Part of a small language model's weights.
Architecture: rotary positions, tied embeddings.
Each number is 200 + 20 x the weight over its row's rms, rounded and kept within 0 to 999. Layers, rows and columns count from 0. The size before them is the row's rms in percent of the matrix's.

# layer 12 MLP down (transposed), 448x160, rms 0.0711, rows 145-171, columns 40-79
099,230,188,179,186,188,184,187,210,226,212,212,174,212,201,199,201,221,239,197,222,234,264,162,187,186,198,195,192,196,204,171,214,217,198,186,210,226,204,214,212
109,166,207,180,212,220,218,211,166,198,209,183,158,171,207,217,189,234,197,192,185,235,193,175,212,207,194,196,164,220,243,208,224,193,199,237,191,221,187,170,198
098,232,177,211,167,192,245,219,200,211,186,210,220,212,154,188,199,202,220,190,167,213,204,198,188,156,206,192,205,209,187,179,222,199,219,209,200,214,203,183,210
092,200,237,188,194,202,202,191,218,199,198,219,225,229,220,172,185,211,205,196,225,201,203,202,217,254,222,220,213,197,183,186,189,230,181,224,196,212,225,178,171
107,188,153,221,216,188,193,188,212,222,196,202,209,240,232,238,203,191,200,195,188,204,179,189,170,181,198,201,165,232,182,208,190,191,205,215,208,208,205,226,186
104,176,177,215,137,212,242,209,229,205,193,214,161,224,246,202,202,207,189,204,184,177,292,219,222,221,218,193,176,196,118,218,203,195,187,189,194,183,213,205,179
104,214,223,186,215,183,218,184,202,211,175,212,187,191,197,189,205,216,176,220,239,244,180,193,176,242,192,195,221,179,237,200,187,175,172,190,223,207,177,191,201
097,229,203,217,178,166,210,216,204,186,217,207,218,208,198,177,229,208,184,188,156,196,278,177,183,206,199,200,190,197,152,212,192,189,211,182,193,208,187,199,196
104,209,200,213,163,167,172,184,207,192,213,224,148,223,208,196,156,191,208,212,181,220,227,197,205,195,195,225,196,198,200,195,184,134,183,202,198,224,187,211,179
106,182,175,215,201,198,225,217,218,157,188,216,192,180,166,209,220,203,235,220,207,200,172,199,189,177,215,197,239,200,257,200,221,177,248,203,239,223,198,194,195
105,207,219,185,224,167,223,223,199,183,209,203,209,200,181,226,171,192,186,169,214,205,124,210,212,197,231,232,206,200,242,197,242,180,202,203,223,192,178,181,211
107,177,228,208,204,184,189,224,171,189,152,207,167,207,180,190,193,208,192,178,252,200,206,182,201,156,196,183,214,260,227,198,185,206,212,215,204,208,173,223,225
105,200,186,187,161,242,190,212,192,194,206,181,180,197,212,251,182,188,190,208,205,188,259,180,222,204,190,189,187,192,207,176,197,189,191,204,226,218,266,215,201
104,187,191,204,204,207,219,204,249,243,215,213,168,181,197,204,212,211,216,201,163,202,201,215,204,201,186,222,184,205,177,220,205,205,226,204,209,190,218,199,174
098,190,203,194,197,175,191,156,203,201,200,190,205,234,174,186,220,192,193,182,186,174,165,196,181,203,202,189,224,224,147,259,215,211,211,186,198,187,224,237,216
095,200,237,193,201,186,194,191,184,198,192,198,211,193,177,176,204,188,204,160,231,201,174,178,179,220,195,184,227,199,307,155,197,176,228,184,192,209,196,202,210
099,177,203,176,197,205,205,227,211,221,223,216,213,225,151,200,174,233,211,225,234,219,189,209,216,203,193,154,185,163,200,196,199,178,184,206,200,224,205,195,193
095,196,210,197,136,206,184,209,202,187,213,182,195,218,176,193,217,214,238,173,145,209,213,219,186,197,212,215,141,228,181,207,212,224,218,167,204,195,203,217,202
094,205,173,185,211,200,205,222,203,179,185,187,215,184,231,207,202,184,210,229,201,211,202,195,196,203,209,184,218,175,228,174,227,220,203,184,175,197,195,192,170
103,196,155,164,213,222,233,183,206,233,224,212,202,198,205,236,173,203,208,215,184,167,204,189,194,193,196,222,179,174,199,191,188,219,212,178,235,225,217,218,228
097,237,195,240,225,181,164,199,177,188,195,182,212,224,192,168,201,204,182,206,149,205,234,211,211,213,194,212,186,212,155,224,210,191,236,187,221,149,166,231,216
106,201,185,168,182,205,195,183,217,219,218,182,186,183,194,186,181,197,216,190,216,199,318,190,213,170,209,185,204,198,247,210,212,206,196,209,156,179,169,203,169
104,217,222,178,179,203,225,207,207,183,195,196,221,185,224,180,194,185,212,193,226,210,146,198,184,207,227,195,217,203,218,198,223,187,181,253,198,196,214,162,196
102,193,173,211,222,215,182,182,174,198,191,193,181,210,208,186,188,207,213,221,161,183,127,201,147,196,220,249,227,215,178,211,231,204,202,164,195,200,213,176,189
099,215,173,172,230,217,199,191,187,218,219,230,171,210,187,210,240,228,222,141,170,191,211,182,191,192,186,175,208,188,179,200,198,230,204,211,192,204,231,209,171
092,187,188,179,234,193,220,193,199,189,204,174,210,185,194,184,208,186,226,177,169,211,252,192,198,213,204,201,155,160,236,192,187,227,234,182,188,217,204,213,190
103,199,185,231,205,226,213,210,186,254,185,194,216,218,184,170,183,202,180,192,154,185,186,192,219,197,159,233,209,174,177,211,211,203,181,210,177,215,244,215,149
# layer 12 MLP gate, 448x160, rms 0.0805, rows 146-172, columns 40-79
103,203,231,154,177,195,239,199,198,205,175,232,174,204,190,181,200,245,231,177,179,226,222,175,182,191,214,196,175,180,208,206,186,218,207,207,203,210,179,201,196
105,195,211,224,187,212,219,232,201,238,224,198,163,227,207,178,182,159,209,190,163,212,234,215,205,210,193,186,194,214,206,195,239,193,217,205,224,190,241,190,184
104,176,177,170,177,211,218,185,192,209,185,223,198,213,188,206,176,218,170,189,192,221,229,222,203,219,200,221,262,198,229,199,178,200,187,207,191,217,233,202,204
105,201,248,222,195,188,196,202,203,181,218,192,190,211,175,167,179,248,201,187,207,215,208,219,197,195,199,175,234,226,258,199,181,183,178,215,208,175,197,198,184
095,186,219,187,233,204,226,228,239,192,226,202,196,201,223,193,202,235,208,239,186,173,195,233,208,206,217,197,189,193,191,267,191,187,182,191,241,154,200,217,196
102,228,189,202,189,223,196,232,178,176,222,175,199,221,133,219,205,192,208,200,183,151,211,187,205,211,233,167,233,183,198,201,228,229,192,173,241,216,152,192,197
102,176,190,183,207,172,231,227,184,184,169,192,188,222,206,179,197,194,188,202,203,187,231,191,181,174,217,179,222,198,206,217,230,257,209,203,205,200,219,170,174
095,210,202,202,198,242,211,188,226,198,213,199,199,228,203,213,187,192,188,205,169,232,204,185,205,207,208,199,190,188,207,206,160,191,175,233,226,225,169,198,189
108,220,193,210,228,212,202,186,209,210,180,230,214,213,146,199,187,158,207,216,178,182,219,197,195,178,227,206,200,208,206,206,190,196,201,237,222,253,178,214,200
116,214,187,186,181,210,246,201,224,200,170,222,199,198,209,211,192,186,181,201,195,216,245,197,192,215,188,181,211,192,225,208,189,178,186,201,190,200,208,195,164
097,169,215,195,201,215,201,184,220,192,196,233,187,237,181,189,189,210,185,182,197,191,226,176,220,180,223,202,203,218,207,215,221,201,191,179,216,210,181,207,199
103,208,188,196,163,231,205,190,208,172,167,184,246,212,163,234,187,186,190,219,175,177,203,200,204,228,207,212,207,198,207,233,196,216,187,232,200,192,212,167,172
114,182,190,171,174,221,225,223,195,166,176,209,191,202,173,203,211,226,178,225,157,198,205,232,168,184,211,182,203,221,228,217,167,225,212,213,211,182,240,198,191
093,219,200,172,216,232,242,219,219,194,207,189,207,187,213,185,184,203,216,237,188,193,182,195,211,214,191,174,221,214,217,187,186,217,196,220,185,188,160,193,211
089,197,229,247,191,199,258,200,203,176,204,200,190,243,192,184,194,205,224,206,201,176,177,164,196,216,184,178,196,180,194,192,206,183,203,215,218,227,209,192,211
104,207,223,196,174,227,171,198,174,149,211,176,185,228,198,197,188,211,228,216,185,220,196,225,213,205,184,180,170,176,194,203,233,170,169,232,199,205,188,181,228
094,226,225,204,222,202,202,202,205,240,177,208,193,190,207,183,199,218,161,189,218,206,217,193,176,199,201,191,200,202,202,168,210,212,236,189,221,219,198,201,176
100,182,204,196,199,199,171,182,193,206,201,190,159,200,183,200,212,208,202,220,189,191,205,203,212,201,211,216,201,192,188,220,159,198,153,214,231,178,198,187,201
104,212,207,195,195,195,239,186,223,195,210,244,188,219,186,230,170,201,196,186,204,178,210,220,192,173,197,189,216,227,212,206,209,222,224,198,219,193,212,174,156
093,181,210,191,230,212,215,202,176,214,182,209,209,197,181,215,207,204,224,232,172,211,206,198,170,243,164,215,179,196,206,211,199,208,171,213,214,184,207,204,218
106,184,190,216,196,226,223,209,221,197,207,205,170,215,199,212,210,198,197,193,191,196,241,210,164,168,186,180,176,162,191,229,181,226,170,198,180,198,218,246,199
103,190,198,187,216,196,208,190,226,176,208,237,192,193,206,154,174,197,197,195,214,185,225,217,218,188,220,204,213,180,243,218,203,212,215,220,184,220,207,203,197
097,218,213,224,197,186,237,262,244,160,177,201,209,182,189,219,196,193,193,223,203,218,197,211,214,222,193,205,202,171,158,179,214,208,193,213,194,183,221,216,207
102,195,208,208,192,183,217,192,183,221,188,221,188,211,203,178,212,200,220,226,168,215,195,229,209,251,193,192,203,166,220,248,200,190,178,213,224,202,169,230,187
098,184,186,208,191,190,232,227,199,176,213,185,184,212,167,248,180,214,192,185,193,188,195,188,203,156,223,145,226,201,207,177,205,205,215,219,199,208,176,212,197
103,203,228,203,205,180,251,166,188,201,159,176,161,197,169,228,174,219,206,166,181,194,203,186,162,265,194,167,222,181,199,183,235,227,220,220,223,208,197,211,199
103,199,204,129,205,196,200,161,183,187,210,169,213,245,146,182,169,194,182,214,214,177,211,197,203,230,198,213,205,201,204,198,235,171,185,217,234,194,187,246,201
# layer 12 MLP up, 448x160, rms 0.0774, rows 146-172, columns 40-79
114,185,189,205,195,220,211,217,215,205,244,184,211,198,213,173,178,224,152,195,194,212,196,218,220,186,218,184,189,198,193,216,198,169,253,188,193,197,192,188,194
102,152,192,201,213,238,222,192,202,215,168,180,179,243,160,174,195,170,211,208,245,200,205,208,208,222,209,179,193,174,216,193,207,223,189,220,206,184,225,175,199
095,224,194,215,200,201,241,221,200,203,232,157,199,201,232,178,195,162,178,211,180,181,211,192,171,185,209,171,204,199,217,224,192,235,225,210,201,216,172,212,192
106,201,219,205,177,225,209,192,197,193,217,198,218,206,181,201,224,206,217,199,222,264,207,172,203,162,186,220,188,181,218,177,185,183,177,231,203,200,198,221,190
103,201,173,207,185,229,191,167,198,194,169,218,228,200,200,237,168,216,162,228,185,234,210,197,173,201,194,216,230,214,227,200,171,220,184,211,205,201,217,172,150
103,232,219,229,169,210,218,218,218,187,202,206,212,157,193,185,185,214,200,228,212,225,201,204,221,198,179,191,201,210,183,180,228,221,197,204,217,214,191,194,189
094,173,236,239,196,204,197,220,199,206,217,233,189,193,186,174,195,179,203,191,200,175,214,172,194,187,218,194,210,231,204,177,195,189,205,190,218,190,190,165,193
110,182,228,181,214,236,202,207,229,188,198,200,202,183,214,228,196,201,155,188,201,215,183,190,217,190,193,232,220,194,194,218,178,196,204,154,211,196,220,176,214
108,211,163,193,207,153,188,206,179,204,179,216,203,207,214,189,193,200,203,193,186,200,212,168,182,242,211,155,185,199,175,212,205,200,209,166,206,225,182,223,173
103,184,144,210,167,192,197,186,193,205,218,236,235,185,182,168,171,238,186,217,170,219,212,193,175,179,186,196,190,225,213,220,176,192,174,192,176,195,204,212,212
107,225,186,215,204,186,202,189,216,196,192,229,240,185,190,206,215,245,181,227,206,149,186,225,233,198,187,207,192,213,180,194,211,217,170,179,182,213,181,205,200
104,206,187,214,197,216,217,184,235,198,226,218,201,191,200,166,169,202,197,254,194,178,216,226,252,188,192,192,182,228,184,177,188,169,237,215,221,194,214,206,220
106,195,183,238,194,238,217,178,209,238,240,211,217,214,194,183,227,200,190,181,216,201,218,211,224,180,203,184,151,213,214,229,214,178,198,205,217,230,178,206,181
095,177,175,213,185,203,195,203,240,204,205,173,179,187,224,201,198,211,176,193,214,254,210,210,197,195,213,156,160,191,196,183,187,197,170,182,205,204,221,164,207
093,213,187,206,177,192,221,185,210,182,198,223,217,218,191,202,188,202,194,221,218,221,185,205,212,197,211,194,235,189,203,224,173,215,199,207,180,134,189,187,238
097,199,204,224,198,212,192,184,208,204,198,154,185,213,225,197,180,192,209,189,170,194,176,208,230,200,209,205,210,215,187,202,189,208,207,188,201,182,212,181,196
095,206,195,211,220,151,210,159,185,208,223,219,188,213,215,197,177,198,222,206,199,179,191,167,229,158,192,222,234,158,196,187,190,193,167,208,180,200,199,189,240
093,201,191,195,192,202,168,206,186,203,230,234,191,189,214,182,163,170,220,219,194,195,218,185,237,191,225,223,184,240,220,205,205,167,170,230,193,217,219,196,186
108,198,175,205,200,213,230,189,184,198,216,205,201,163,223,209,185,218,204,218,173,199,195,186,210,246,207,222,165,161,232,219,201,184,189,243,188,174,219,194,209
096,173,189,212,200,207,221,236,226,194,191,235,224,211,185,207,217,196,198,207,206,199,190,203,196,180,188,193,194,185,195,200,209,170,167,184,169,205,209,193,233
103,212,203,191,203,199,185,182,186,237,173,188,224,187,199,189,214,180,215,206,197,184,183,197,217,173,195,179,228,203,207,188,211,188,219,209,179,203,203,237,201
103,179,202,171,182,187,193,225,203,206,174,185,197,218,189,214,178,230,201,194,192,189,198,208,195,183,208,191,221,235,201,223,183,198,197,189,209,234,181,181,188
103,189,217,209,185,227,252,188,187,214,208,175,189,183,196,201,219,193,184,207,211,184,176,173,210,206,210,186,200,232,227,179,173,206,204,191,194,186,176,194,218
099,187,236,176,212,224,199,184,207,188,193,205,219,202,160,207,197,223,221,189,205,170,193,189,204,195,176,201,219,224,213,216,233,244,238,217,228,211,243,193,241
092,251,198,218,218,192,175,194,228,203,217,202,239,215,191,225,181,171,190,217,235,183,210,182,203,182,198,218,189,200,200,199,213,212,199,186,237,215,161,198,199
101,203,199,194,184,176,210,201,184,204,165,234,163,194,181,213,198,202,183,179,174,225,213,186,205,206,184,208,216,187,193,206,188,219,228,155,192,230,178,178,201
103,192,200,232,200,165,192,207,194,186,225,208,237,214,186,225,181,164,195,232,173,213,211,162,228,170,190,237,188,189,191,200,200,229,197,225,228,198,210,205,198